Each number is 128 + 24 x the weight over its row's rms, rounded and kept within 0 to 255. Layers, rows and columns count from 0. Numbers have three digits each. The size before them is the row's rms in percent of the matrix's.

# layer 4 MLP down, 576x2304, rms 0.0383, rows 28-159, columns 240-287
098:108144078135130092106149125103109132137138132110073130137137118089139133113174100159127150172116132091143122127133114145147180123105096117126123
101:135107109093150161131140075116119112132133122171186119135151071150137126098120127141135103099114135119141132106117105104105160165124147122103081
101:181140082149083119120119140142140121145144128121132095141131106159100136096104137139176150138143152113148157141085136087115171101116176103131126
102:192166119113079125150158128122138163157154132114096117142123100140161136142112149153124121155120136149131191144122163124148146205104133139127169
098:125103113110114130141123093137160160123168132122168148135122142131104133089120132105089127131115116124116137116131099112083087135152125125147116
099:154140154086149103127147133094076126120154143149116119109077136080119119102133147146148154177082154149126143116136149144093109129136105116138136
099:125139179104172090111138115130149105142124097153104104124110152094121127182111128085124148157133078118119105106137060119113133087133133138118118
099:080112147127103095119134182133105125158137106139136100107152154148114110131151105128200136130166129129096097122118095151129122112127190138104139
099:136117097132125095130144105086107120145133106103167126144139110173123122144145100136140161125146121142132101103147116138133112077124158168116146
102:182115159130100121128159116114121088133161130088129134145121102175146116121133083144101178138132163135114101134122162154090109094153172149155129
101:132102158138126151157191136186133122161120139170097111137142109127170139101129129137144135130150129134124094129104136103150155123149138128113112
093:118078113152131143098113116127122149137114105181132104134140125102135126089140102114141139142149136111159134113142143127143122175126146092157122
101:149114153191140130143121144118107125127106111049144098164144117094117166126178114125121166124141106096113112117147139122146149160086077125094116
097:141100143138134157155144117131135176151125141067148079102112100121136158174072136129139162143131123139065143191144125132116157104101143095089127
101:134114084157091147100122131109131102158123089123161092155110056138074150109149069110143151160170083113126107131122142125140178153130150118129172
103:120123105129136175117147122159158118131150148078152142133142154177117118093113195113120099130166134136122156134115126113103089175155124102157158
103:140081146090118140128092109132140156130104117089148179158105151131149147125125096077153112153086157158157135132111124119129196165110144119100081
099:133092111161116125110115127107151173126162132133156155112122160135088127122128111159156134118125164099114131114102104127143111086154129123118162
098:124108174103137112107087088114106133118128109168177156103181108143136132124112147122094104115154110147143170097111159112128108169070139103112156
105:169113113161142137125117138123134157122135154133124130126136099128119137116155141143155135138178131139159126088124137122097128061181119140119103
098:137094182118126139159164118075162140128109148141117087105106147120127099130125149135127150130172144099135134132123114108076181102131122109123115
099:076116137135151091094120096124130146103138170151119146140105142126166161152110144109112115097096177118120107138146136145103116109115105139126046
101:094163063149100093121140101143168135159131134149164149114096125132123121157152129121117187124158160150166139105147119142112095164114173114130138
102:110113098132109108128123131124104111110093157135155094104084135105151158110143146099092096127151170124125141154137099101164148118139138106150128
098:093127120097109091168128155121160122143132136164155094136124095107140105150128130159138111135094107143137140112107121095193142148116132127125129
100:111142112142105103154132106124140123100171111104141125132101128112101139118145125163131106118128153123114120123184117146103126146128107133136109
100:145071151087119170133176083186102117122124151126107104106148165120158116163139146163122143166128178148116116105093128127114110124095126152109127
102:145141125171133126120203114153112152146116106082156149107158155142094110118145130119160131149145119142119130150131087122133103150130131094121108
105:116086114118108118134158127173149137148132136094149110130152155127118131119119114122111144121133116124127104110141125146138130097110107112141146
103:173140161118078109132113143175139107174111141146122114099149133100087147139096161148144075154121114113110119127160145093136116146123106147139135
103:172111155151188101134186117140153110122126089145134101166158104142141152151139111118126133100103161159112152128133123135144134099154136127116135
098:141129096185145136130121122164093158120122167087128127104142075148165135159064165113166101161150116138137129155097118114125144118108135112158140
099:153114132145136126086108108169150162103185073095146115134185150143095126126093132153097152171145103123116119128144131156142086163146066132133112
098:110160116144149149151136114099122100151120122113124116120123106102117123155153132127135134098155201112166128177117109113087123116106117122136120
101:142108155139101138150148137105162138132140156168103101129136158109160121110134142171103105121100104153133088112128132121148179093115140107147161
099:074093123119110102084060133127114153144130109126126128111150152130151146129138150140090119143159138119104073171158142132123137147088122119117135
099:135147105117142117114166161151091115106156175122127143113111097133110105125130113117149110152148103107124151202126136131103108185122127147109165
102:154170156127122140112139109128144149150172163156128107138147143153118139150169148140131097121136156103123162137136135105115125121143130110141084
104:170161137132110156116134144147137149132106115113136127123123162093155139120154150126105130118143118098116156116101121150102140135126172123086079
099:109142135104108111113113163121097128155119169134103166116105132171119143136136150132129118113126131129051142091144121135126155100121148099120146
100:089143117105105115132136105121158147144094115125147148173118105125139135125170105151121154161157115136144113177096147093101167114093094150116111
099:171143136142091136174134123125086173113098133112097133102107172122114129094113101123116111146095173124170126165129166117133117111142177099173126
100:142149107115130156143141153109072132145113134167117122161130137128093103148138128112131112191166126111126127123120146138144114151125139177158187
096:087126127122116138143153159102152161138107142142142102121138138151120112105130112144148138125128152128191119119125119137168142135132174091077108
099:055125147073133086141128124172165151147121174090126140126107117178139131110136102132158115154113104119123114160120092105120123123134083146145136
093:109117093108102140107122104135098073133162107116128130103104091148070107124121095131134117071121127108126109159121095134138105091101129137146152
098:141080193170153106104135140133139144164118140115138135150101119168141158131079108133109113116130145099126120115153094115122145132127099130157153
100:149158145161104122145131185116153103136088131099134127132128121087110145098149152125165112138110177155121126084110115112153131116115097123084136
100:157115123142114129167118126122143069127108136170069133123167158106093134144093162118065121164132164134139129156179090126151096080150123131173114
102:118123128149096141138141153124127105131108118125106133144153101133135110155133129123088149116165130107127123121138097147147115104172141139127157
098:122114059144127137079091109139143094108125159092147123110139108136140141097116139160097161155127119133120141159140121128114143071125147138102096
102:114103129115150108100091136085124125110126109170128162121190187137123164102105127131124106138147120116136148113141115104129128127154151178057124
098:169140146117107077176130154106126159153144124162159152121127143127134096096123135121111122131123156139155129152083150141131124133152128121120134
099:126156132116126122147153160109120149152140128121139104142100115083161149127115126127157166128109107125110147099144113106142127120136119139156068
105:150146098124066110135151108137138169145161112132120097139134141142159149139150116125124119088107114125088113119122129072137146135114115117104106
103:164150122127145116124072157181149142118143117177122114126105115162164111093167150160185150108140130149073125147140133133161108099100104132110104
100:150143135109115086128166123068112106165137129143098109082122182116126095145097126122141110078143131110128136103145113152146135124097182141113170
102:175136188130155113136126144119135159125170102148148124110104095133130111134133144110135141155120080138202114129126154142109100134137083106126128
102:113125151134094112155106137130132151152146089140140092127148123153110083105112145140127086116120069130108105068157142138124139137133139132170128
096:087090097145091127093150146164149139143125140111203133133103124122133150155113097120132066127148102112099118115179120083141139138118155148159128
099:137151136145097159147137081086078150142164157139143127137122119135049161159150101168115080115118112122113190079139114142149181139096145066106165
099:103111157127165118163132171091140138119200128115151143128147113127124126111104088112186142154119152126116076113117091144114124087129179132101108
098:170148107117141160119138096104125116132087121125135104118146161133157075171142119083123117129120133130086142189127122164136158138114107104122126
100:126123121111169115161139146141155100110119131081075069153140106090089168155152099109115130136138151101103144152175134114107090143170115118118144
096:178114109156122101098079153156161144117163163096126164162148134124145143124106112100108110122140167130082118153145136144163097108146147135126151
099:182121175110120122158106113093108121133124122131135111151135115157138177154153141136112145146117137143108181131133103152144165130136145110141161
101:157131148107161150153156101123122134122098104138120140067195174117111117142129104140100106174115153158127120162099095147134132064165123120123144
098:162057050135138154062138116146182106102102114167107206083137146117175115106177111146102131144136127135174118107094132156125123156136154151083148
102:131105083179097132125112126123121080125167152145143113123083149130147104190119101112138120119149143143143096163143144103129124143137129126075182
097:121139155132123084116107133115131143149088124113108140113133125169171135130159151101183160114179162111088108130117148146117142137131094131121124
100:124127091106069160108136148117121154143132117158138076121121105116129121095153171128172129133172130140165107116134124105108063107085086169120168
099:129105126132087107128131091160109143160163075110175129121126118160114103149132134069124132149129175157137102110112106124123151136121109160120119
099:128104137093151142134157143106110107110121122174119150116112139199137118125117117123131131155152140107180121174117089130152132112121135168102139
101:110089120154128113132136173216131100139125088137114149152079099102127105145099135119142126147111138090131093139164093073130188115116118152112134
098:105117081147133092167132120104094138136173115127161149158115123150153146112114106140142093142108131152087154123153123134123154139136150107080139
096:161126108137108159154174108128133158093101111098143110109088118109109139170093121130119141124125145141100129145087113120154146136108178123132152
100:090107126202117122160155121138100118114101154154158124105147155144158084161132101107141151133134119113113154134151157157136144098116111133181157
099:123128144122158168145087156109066129106141165165151110108077124140070154122129154157091110179121123135141156079135132107123113129151095156092147
098:149106132148150117145126125144172128103119114130134135132124110133088146114129143112078118123168118119140090177129162098167123131128122155105123
099:090133118160100139077133129153069102139136166115112177141122132120089123129156096120130155103129176118139170122118143130146120120161054163127117
100:127109143153089143105124154120061154134116125104153118117145084157128113168174154108143145137128145146109148081099138087056077116121151095153072
097:164139125157123125115137125166078122126087120158139136130153132154125111127126079096136099084163131110149159136103097107118122172124135143134126
103:070144118105132145139179116128106118149169139158100106131121138158095083104136104139101152100171094132131146120160133155096129105129132126140110
102:140117116130159152137133154146121151163112109132135135081137113126129124179133143151153147113124090139137131118149117111138128151138112134131130
103:139093160128108095145128072134136152149158099103144121119126137117162137090104160111123136160128110115157143120147109121118130161127136156124121
099:131129109114160123150107140111173125107140157109134118135158098108120158142148116106151097104120111117151124144141101103109091097083113146133118
102:134148119110113124113150132132098166109164139110140092108130152095121164107146147176128075093126091145145076116122124108126142169094149124115154
100:116131143122082151121119109111139156129162133172141168136162123151146143156191138139130187133121170138143074109102088145132150129131150106096117
100:095167093152127127121101154144081123141136123120109107151113152124138148118095164052123142130121110134130116124129153167109052135136097127114146
095:091140116097110077158082170137148144118152085138114116098134092146132100103096103121126091142103160156136152122127135162118085154136154112120161
100:076135146144159131124147083125073113121115156133132122161180143123082137121131150139130143115153120131125121111172104126114125117126085137116154
100:134139159164136123150177093163123118145067134140144201137143112070126130151176137153079109097157105131113149116125127175131146106157146095131112
099:142095111161148121159128138125117132102075171141144161136132164111132144143127176147151119128112071112149144130113086081155123130131140092125111
099:101113101138138148101168111125085127109106171145096111162140071116133127114149095114080151105138170117136141143116116105127158097144124130118132
100:148133161146081149151098094103129131117129106110165125106105104115118111158121132136099145119149115137172167107108116107098107116114135109143145
101:103143162093116144143141153120117077094114121133093142105135157134135123142119179115126138143100128119113128102121141152110125104144138164109166
098:105176155127122149137106213132161110115080146147080149111125104097132140112116104115113154074153080142124118138131107139097092109125111165170155
104:115117103179093165091107089137075101099154093175088087177137133140127181129094158106115087149112122133134176152131096145129087161109150123077157
102:148123128125085155080149081135159167145128121096145149104140182127102125093148120124166116158109120112172095159097141106132112107162066123095158
098:109129118080146090103147128141127115136124125161114143078096141110130141130149159094136076123094115137128127135150110116089126146161108137144100
099:094106097156136143137096151117133110112143166137144151107135133110119158103162081081111107091124104115163141112126142121140119132097149118103073
102:099165102115121137141154135110109167154152088135115124122125109100097118141119101127128119125124145139122100107143128121166153130148175113132113
100:096169135101082129124128141147095095127108134152104090138152147120126150144113131187136142170123096138172088148135115104122133146123168126132125
103:147176089129134145104115105146123122108117132102150086073090161145158085136140121165142125132135137101095114106139149142090134133154101109150133
097:112145172101097114122116105130145111112123160110076170168096107117131138165149136146078127103134106144143149113137133108144087125090146175139064
099:160132109165115167058129136190159141145118123122097148108064100126141118128121135111141115101144137139118158095137132164159155153118103100097064
102:142147133141166129108107092175144139146134119093123095162146117080139110129123153139155150148109139155116117129113132150103129146102063127143122
099:112060117090105168096093122085098109087129152160150141138164107160156109141131093184138137134100164123116159057135101140159142132160159163168139
099:097141118131114116114135121177123095119106112167119128099127149116125104140102132121171183134163116148130084152156133143152146122127100139135085
100:139093084130139149125162134125136095150096143140121122120099128087107130099142176125156137110153100117134140095117121150115121104109122164140145
101:166159151153099094138137131153088131126141106174131144140107119139133144120114098123107128139140081133107104100151138101093145137124124138146110
101:106077134070144090110061102143150105104098105139092128138164169137116128124116116155118156132142120131131079166098150112158130140114097148125130
099:166114125089092138165133108136123096146109128141146158104118106137117107081124128134142134138104140143092102120142120132127102148155151105094141
098:160105125123137111140105128147102130144128115145140136149124135127091107156169086090171123115117104119115138182117073120091147112137173135149154
100:135168118163096097167161148120140143077131142148118135112169187118131143134166127185134118121136137123116151135141135114157133153113125112131117
096:105081145114113120182085138110100124138165114168148139145155124164126127154101134117103098140158124130160127111124114101153106081137114125158113
102:159106113108150117133119072166113100159162131125108184119155152157170123094105139093129119126162159183165149111148114183122100105121089118116128
101:129152126129164138106116089160161159130113161119127156123134123122102110115095129118181127167148129123102129127143141078111154172108093135141082
098:149117119098078136140097122119091144070137134130127153133119120133119160122090146153137102127175083135159124134093145121160103177115123172132113
100:116149144096114116150108111107091155115120107116146111147109165099120156162143132188089164140120155149117146114117089159118089132101169115166149
100:131167140111147150122155104156166082109093158105138047137144128112145116092146115139098108116132104112133123126143141113151133087081123129095107
104:136116151140137157136148120166162125108088134084143135131108102140171138095131119116131144127146122149100144120111127106091150174127045132132083
101:127144140140132127154120144130100152119102186188144125138116120121127147138091108063136118122135105122160128150138108135161102118109155125161088
103:102114169148128119088089140110127128132100113198091111156101113137061152078136153138114139152070069112088150087149131149098154095125141107097122
103:159129148143094127117132147156104132116112125163145106168115139155136155106194158107123114179107113123106122155151154123144091153151165138110129
104:139131139097121134127076165138064141169121195137093065129086117117105148170131190105117126172096169126110123092143115140117150142110110130143139
096:137143164118130159130117142141154121115104137110154128151079108152142131133092141091116133124126141119144121136109139119112158139129128129113115
095:101077118083039154138099144117154110106162113154113149141105151110162092098119136157143103124097125109143135129151134093136096107119125152092075
096:137139131144173121158146090116127050100127155128146141130150093140135147135109095125108109128084127120133120102131163106117120129137097120163116
100:143095090152071117138126175146099152160154115140151137117111111133143153148129148110130132144105096124135137109135141139126141163150104122166123
100:073143166132142140115167091143173095107171141151085102115151132100142120173107116145144088125126157131098093129129130134162100090130118130119159
102:111142127099111109132122098129108145113164090140118141109162106107110113152130157144125127146148132127134105091079119101099103121103159114152065